Weights of a small transformer language model: MLP 256 SwiGLU.
Each number is 50 + 15 x the weight over its row's rms, rounded and kept within 0 to 99. Layers, rows and columns count from 0. The size before them is the row's rms in percent of the matrix's.

# up: layer 12 MLP up, 256x64, rms 0.193, rows 16-32, columns 0-63
# down: layer 12 MLP down (transposed), 256x64, rms 0.191, rows 16-31, columns 0-63
# gate: layer 12 MLP gate, 256x64, rms 0.198, rows 17-32, columns 0-63
up16 089:53 48 34 51 33 55 48 55 50 41 39 32 53 60 33 56 53 57 58 58 56 34 27 34 31 69 53 50 49 47 51 54 42 48 51 53 44 80 14 63 83 59 69 38 42 56 62 31 35 37 67 35 47 61 72 40 46 59 63 19 25 14 68 82
down16 095:34 47 56 54 38 24 48 58 64 92 23 60 38 28 44 21 49 68 39 56 33 37 68 34 31 54 58 57 35 47 35 22 35 52 55 65 00 58 42 68 40 55 43 61 44 48 45 46 57 61 51 43 29 67 45 43 60 53 49 49 38 33 40 42
gate17 113:59 50 45 18 47 57 42 52 55 57 37 30 37 59 68 61 49 64 79 45 49 32 66 56 31 67 32 29 80 99 35 61 51 31 59 47 47 46 30 54 48 64 33 49 78 35 41 26 60 41 67 52 24 46 64 51 53 51 59 41 54 49 32 46
up17 106:47 61 62 72 69 55 60 37 84 53 42 77 35 58 44 58 54 55 71 42 41 31 43 58 55 63 52 68 15 45 48 54 45 61 37 37 68 38 58 57 70 61 60 40 72 14 52 48 73 64 54 50 61 34 65 53 35 76 46 67 23 59 23 37
down17 108:48 42 30 50 41 52 32 65 76 62 65 18 57 71 46 55 41 47 39 60 49 44 94 53 35 63 51 38 52 79 32 40 54 31 61 61 21 46 31 66 50 51 51 35 51 57 11 68 58 38 51 57 41 49 66 65 33 43 73 55 65 63 48 69
gate18 105:49 15 63 48 74 34 44 43 59 49 20 24 22 51 45 50 56 70 66 40 49 66 49 63 26 60 44 47 38 45 17 30 57 47 50 35 56 41 30 37 59 58 65 46 20 51 44 28 61 20 51 42 54 41 41 59 57 59 56 26 49 64 73 30
up18 103:05 65 54 67 51 47 44 38 41 53 57 50 58 43 02 65 56 50 62 31 76 43 60 51 59 39 69 48 38 63 49 61 44 58 73 32 41 31 54 52 70 54 67 39 65 63 66 57 57 54 54 35 52 69 54 95 51 74 44 48 58 50 39 47
down18 102:31 65 58 31 42 43 41 63 40 79 60 31 35 23 52 38 32 52 82 37 43 39 62 70 76 46 24 45 42 56 69 54 49 76 54 50 77 38 50 68 58 35 46 59 71 43 51 36 33 54 42 61 20 71 45 41 57 53 37 67 40 42 22 38
gate19 098:71 34 62 43 55 60 48 43 39 68 71 53 69 48 69 52 65 80 67 58 51 46 48 72 52 50 27 37 81 59 37 47 72 50 71 33 34 57 46 32 29 43 47 43 33 20 64 53 71 60 55 58 63 35 52 38 53 43 77 44 77 39 63 19
up19 103:46 41 31 49 67 32 23 46 50 25 57 68 41 36 65 60 17 57 49 61 43 14 62 46 50 67 40 55 51 51 56 55 48 24 29 68 69 56 41 54 56 34 37 20 32 68 53 37 42 43 59 79 53 63 52 78 51 33 74 44 44 50 79 45
down19 102:32 48 61 50 48 33 30 66 70 54 46 28 41 56 47 11 58 52 53 62 51 49 16 84 99 68 41 43 63 46 47 57 60 53 52 72 53 47 50 51 43 73 44 43 56 40 66 39 70 62 46 45 23 35 49 63 58 64 43 48 33 33 51 62
gate20 093:56 54 28 25 63 56 56 40 59 84 35 65 75 63 37 41 45 55 68 61 55 60 28 54 27 49 31 36 35 48 20 39 59 70 58 39 71 54 42 49 51 47 77 47 76 38 67 63 72 52 49 22 73 63 63 57 60 61 46 45 35 75 53 35
up20 094:33 36 56 26 55 41 48 37 71 46 52 38 62 71 67 52 31 68 55 58 56 66 55 62 54 51 34 17 43 55 39 79 15 52 40 65 53 50 66 36 58 47 56 78 61 68 67 57 65 54 48 69 44 39 64 10 40 71 46 58 38 28 34 64
down20 095:60 48 69 37 46 65 30 41 49 88 63 58 72 74 38 34 65 42 51 43 41 53 62 30 52 98 58 41 37 47 60 36 29 26 45 26 75 48 50 55 33 66 27 54 49 32 56 49 51 54 46 39 58 40 52 31 57 33 68 46 51 37 50 25
gate21 099:32 66 62 61 48 71 56 79 51 24 85 58 71 70 66 79 60 34 66 47 34 46 43 55 25 65 56 49 48 65 53 38 71 43 54 52 43 81 63 53 67 69 41 64 62 58 43 46 66 65 46 60 37 58 43 46 57 46 53 38 36 74 41 15
up21 099:60 53 51 57 37 53 30 61 47 62 54 50 62 50 62 40 24 58 63 57 54 36 66 46 58 73 30 64 69 47 51 12 23 59 48 67 68 76 57 62 30 65 20 49 44 42 29 41 39 38 56 60 31 44 40 69 35 01 55 45 53 41 62 46
down21 100:37 54 51 39 53 43 53 47 36 37 31 47 63 67 67 46 43 27 34 30 37 52 18 30 66 56 63 67 27 43 34 34 78 50 18 54 34 44 40 37 36 86 61 50 43 35 56 72 55 20 21 59 44 40 62 59 44 63 51 43 42 40 71 54
gate22 104:53 28 37 46 39 34 52 65 56 42 46 47 76 64 50 49 55 35 51 48 49 81 43 92 40 78 71 33 31 70 53 50 52 47 61 38 30 71 39 48 56 29 46 31 68 65 23 48 51 54 48 77 65 77 48 42 57 39 30 30 62 42 49 31
up22 101:26 60 47 81 38 60 45 53 62 56 31 46 72 57 51 62 65 38 48 55 60 67 49 53 47 17 44 30 35 36 45 51 42 52 28 41 26 44 41 51 29 83 36 28 48 57 47 68 53 28 50 45 31 50 34 63 40 85 21 40 48 76 64 40
down22 099:67 55 69 50 27 49 41 43 54 66 39 46 67 47 81 48 66 59 44 43 53 51 33 58 36 16 66 38 53 51 47 59 37 51 69 44 58 45 35 70 28 44 38 41 58 39 41 66 32 12 51 74 35 39 57 75 50 45 70 84 60 61 20 57
gate23 110:48 64 26 45 45 46 52 55 52 47 74 72 62 49 72 60 67 55 77 28 70 54 20 57 34 31 17 44 61 33 32 56 50 58 46 75 66 55 55 30 61 70 54 67 38 31 34 39 59 59 30 44 34 66 61 38 56 55 34 18 45 70 42 55
up23 102:59 59 27 54 31 31 47 57 44 44 41 68 47 59 79 52 55 51 38 62 34 34 49 41 41 53 45 47 40 56 36 43 37 42 54 48 66 57 76 70 37 66 40 62 31 70 51 52 65 59 46 59 97 73 32 65 65 74 31 58 28 86 61 36
down23 104:45 40 39 43 34 55 62 46 49 26 13 55 28 57 51 34 51 39 63 71 53 19 63 20 50 41 71 33 45 63 64 57 43 53 55 78 30 42 42 49 46 43 62 44 72 70 59 40 32 55 70 47 56 46 45 79 09 33 64 51 36 60 51 55
gate24 091:43 37 60 56 71 22 35 25 55 28 58 59 71 62 65 39 47 36 66 75 38 31 43 40 47 66 69 36 56 47 52 48 51 31 21 24 38 28 47 47 58 63 42 46 53 39 85 51 88 45 63 48 28 43 42 54 45 35 40 47 37 69 67 56
up24 085:67 79 70 48 31 33 37 63 61 50 51 55 66 43 57 41 31 56 48 57 45 54 62 71 64 37 44 58 79 12 60 65 76 43 49 26 28 43 62 35 37 33 26 39 56 51 64 27 51 58 28 70 31 55 47 74 43 44 40 59 75 53 58 39
down24 087:44 36 49 44 48 26 42 50 53 60 58 44 66 42 40 40 46 29 72 42 72 22 60 47 51 69 49 42 39 62 50 47 36 47 58 56 72 32 33 55 63 69 65 58 38 45 36 92 50 68 64 05 48 32 66 26 37 65 52 60 33 43 38 23
gate25 095:78 35 53 36 50 33 59 56 49 58 36 64 61 65 23 51 32 40 49 61 59 50 50 62 70 29 36 22 45 53 45 62 70 62 70 58 41 80 69 31 17 54 43 49 25 49 68 29 62 48 30 43 53 54 14 53 69 45 40 58 70 44 52 34
up25 093:55 36 22 26 69 47 48 49 36 53 54 54 40 63 39 31 58 68 35 45 68 47 41 58 71 52 61 37 55 21 46 47 33 28 76 32 55 40 51 63 52 50 72 51 29 62 57 38 70 54 67 28 45 26 38 54 25 49 44 32 91 42 72 37
down25 092:57 38 46 66 22 35 43 37 68 62 51 72 69 30 61 35 46 65 27 49 32 67 63 11 61 65 44 29 61 58 58 37 49 29 53 84 69 49 42 41 21 56 47 46 28 43 46 63 60 55 52 50 54 65 24 49 47 70 23 57 44 58 50 34
gate26 112:53 31 70 38 85 72 72 45 41 62 35 49 47 79 62 56 45 36 58 64 63 48 32 71 47 70 50 68 53 57 52 67 33 35 31 45 58 47 71 51 92 41 45 77 44 52 68 34 62 47 46 39 49 33 69 44 83 50 61 56 53 69 57 57
up26 100:59 54 52 64 72 58 54 56 44 74 47 41 71 60 25 36 62 33 50 29 73 55 43 63 62 73 34 35 46 58 52 43 66 39 69 27 60 52 16 83 59 35 26 34 62 44 88 49 37 54 40 71 58 49 61 38 53 71 38 61 41 62 44 60
down26 099:40 53 42 59 61 41 62 45 49 27 45 38 59 44 79 33 78 65 51 45 55 41 58 77 57 57 76 48 65 18 30 59 61 39 29 70 61 42 47 52 70 25 48 45 56 54 18 65 69 72 54 47 68 43 32 24 47 65 30 62 58 39 53 26
gate27 106:40 51 58 38 45 34 44 50 52 50 50 68 40 65 52 35 53 59 60 47 34 47 49 52 39 52 44 37 60 89 34 61 58 93 69 52 56 65 25 54 54 64 59 43 54 06 65 40 78 45 61 47 31 44 59 52 33 39 71 28 29 44 52 18
up27 105:57 49 49 65 63 71 30 31 47 42 52 32 49 41 35 44 62 43 72 32 40 45 40 29 31 72 38 82 45 32 38 36 36 56 61 51 43 80 69 62 34 38 31 31 34 37 77 45 41 21 47 58 72 71 58 65 65 73 44 45 54 54 60 29
down27 107:47 38 52 68 32 51 57 81 48 51 38 33 31 49 45 50 55 56 68 26 53 24 36 70 55 30 68 55 45 62 37 36 48 63 74 29 39 83 67 44 34 49 56 57 51 61 50 44 50 57 53 60 14 41 22 43 89 56 51 24 47 42 42 60
gate28 103:19 44 41 42 48 24 69 57 26 50 47 57 36 71 62 51 39 52 80 68 46 51 48 56 28 26 58 62 47 42 58 69 51 30 44 61 38 35 17 37 43 51 38 31 35 55 64 33 60 64 49 57 52 56 72 33 78 18 27 46 33 64 41 45
up28 103:46 56 67 21 40 67 38 28 28 32 61 27 32 40 55 40 55 15 63 20 45 61 39 63 37 53 36 53 63 63 40 65 39 62 35 44 43 44 50 62 83 71 80 28 57 18 55 61 44 41 48 58 58 46 26 50 40 39 51 55 48 61 37 58
down28 101:61 31 40 20 58 39 41 41 90 29 52 48 35 67 63 75 30 23 40 27 51 43 55 55 55 70 50 04 56 48 57 55 49 60 56 29 48 53 50 69 36 56 24 33 48 57 39 52 34 69 53 44 79 68 45 61 50 40 42 57 51 49 44 41
gate29 089:72 41 48 70 53 69 60 50 53 34 48 71 51 52 73 50 66 57 63 43 42 22 54 64 44 61 00 41 24 55 59 88 45 41 54 41 70 56 39 59 56 41 35 27 69 28 55 43 42 54 44 57 61 78 69 55 51 40 60 30 62 55 63 46
up29 101:54 45 63 32 41 25 60 52 77 46 73 95 46 43 21 53 56 41 52 26 48 55 49 46 54 19 69 33 66 33 70 56 37 34 57 48 51 46 75 66 49 68 48 36 48 67 52 51 61 57 59 26 24 69 52 64 55 32 64 49 40 42 31 37
down29 102:26 42 60 51 39 79 41 58 26 55 40 80 69 66 53 56 56 59 27 69 73 57 45 57 56 54 65 26 57 50 43 38 64 60 40 38 24 65 40 47 67 46 67 66 56 34 71 59 52 39 42 63 23 53 52 30 39 56 38 57 56 07 43 28
gate30 108:62 55 40 33 55 60 66 40 30 62 47 76 50 60 54 54 45 51 60 46 41 40 38 73 03 51 38 57 45 49 31 46 51 32 57 61 66 28 41 25 44 40 56 62 66 38 59 36 45 23 39 58 58 36 92 47 88 36 55 56 56 46 30 62
up30 111:53 44 53 28 62 45 59 48 48 44 49 31 16 63 37 39 45 62 54 58 79 28 25 47 68 52 32 46 62 83 37 43 50 44 49 71 46 38 75 20 79 35 44 42 50 36 50 42 72 34 52 48 35 58 38 51 16 30 41 49 28 38 35 48
down30 114:48 60 38 47 66 37 26 44 42 36 42 65 34 79 38 33 58 20 74 86 56 63 30 64 65 52 38 27 56 40 40 57 61 51 79 38 73 48 49 49 58 64 66 32 35 37 55 58 65 43 60 51 45 42 45 60 28 17 35 30 40 42 32 45
gate31 103:41 49 32 45 38 66 43 66 75 55 31 70 52 55 56 62 65 44 56 33 60 42 76 62 63 61 45 45 46 71 51 76 68 28 72 54 31 52 32 60 25 35 19 62 63 39 63 55 56 49 28 66 69 28 52 77 58 53 27 41 56 22 45 33
up31 099:50 61 55 28 54 44 56 42 60 52 46 67 58 60 78 40 48 21 46 58 61 58 51 74 61 61 50 39 37 32 78 24 24 36 37 41 11 71 58 59 52 46 42 39 52 76 77 54 50 69 32 57 60 48 63 48 58 81 62 60 57 65 24 57
down31 101:45 27 33 34 30 51 64 58 61 68 52 70 31 81 59 72 74 62 40 42 48 54 50 39 45 45 64 36 45 72 38 24 65 30 53 63 68 29 54 53 62 69 61 70 22 33 24 33 53 45 65 19 49 49 35 46 28 44 46 46 54 55 48 70
gate32 093:45 29 62 21 70 25 50 43 26 53 40 57 58 45 74 72 43 52 67 58 27 44 58 71 42 76 53 45 62 40 45 34 45 47 37 55 49 45 54 37 55 66 20 40 73 59 75 48 66 61 69 44 44 64 43 48 88 29 68 51 66 67 69 59
up32 094:69 36 47 51 51 75 46 29 51 69 60 66 20 48 63 70 46 52 59 48 76 60 23 41 59 48 63 44 57 67 29 48 49 38 51 42 46 58 76 47 40 26 34 59 49 32 41 34 61 47 65 44 48 61 27 58 54 40 61 66 17 83 80 28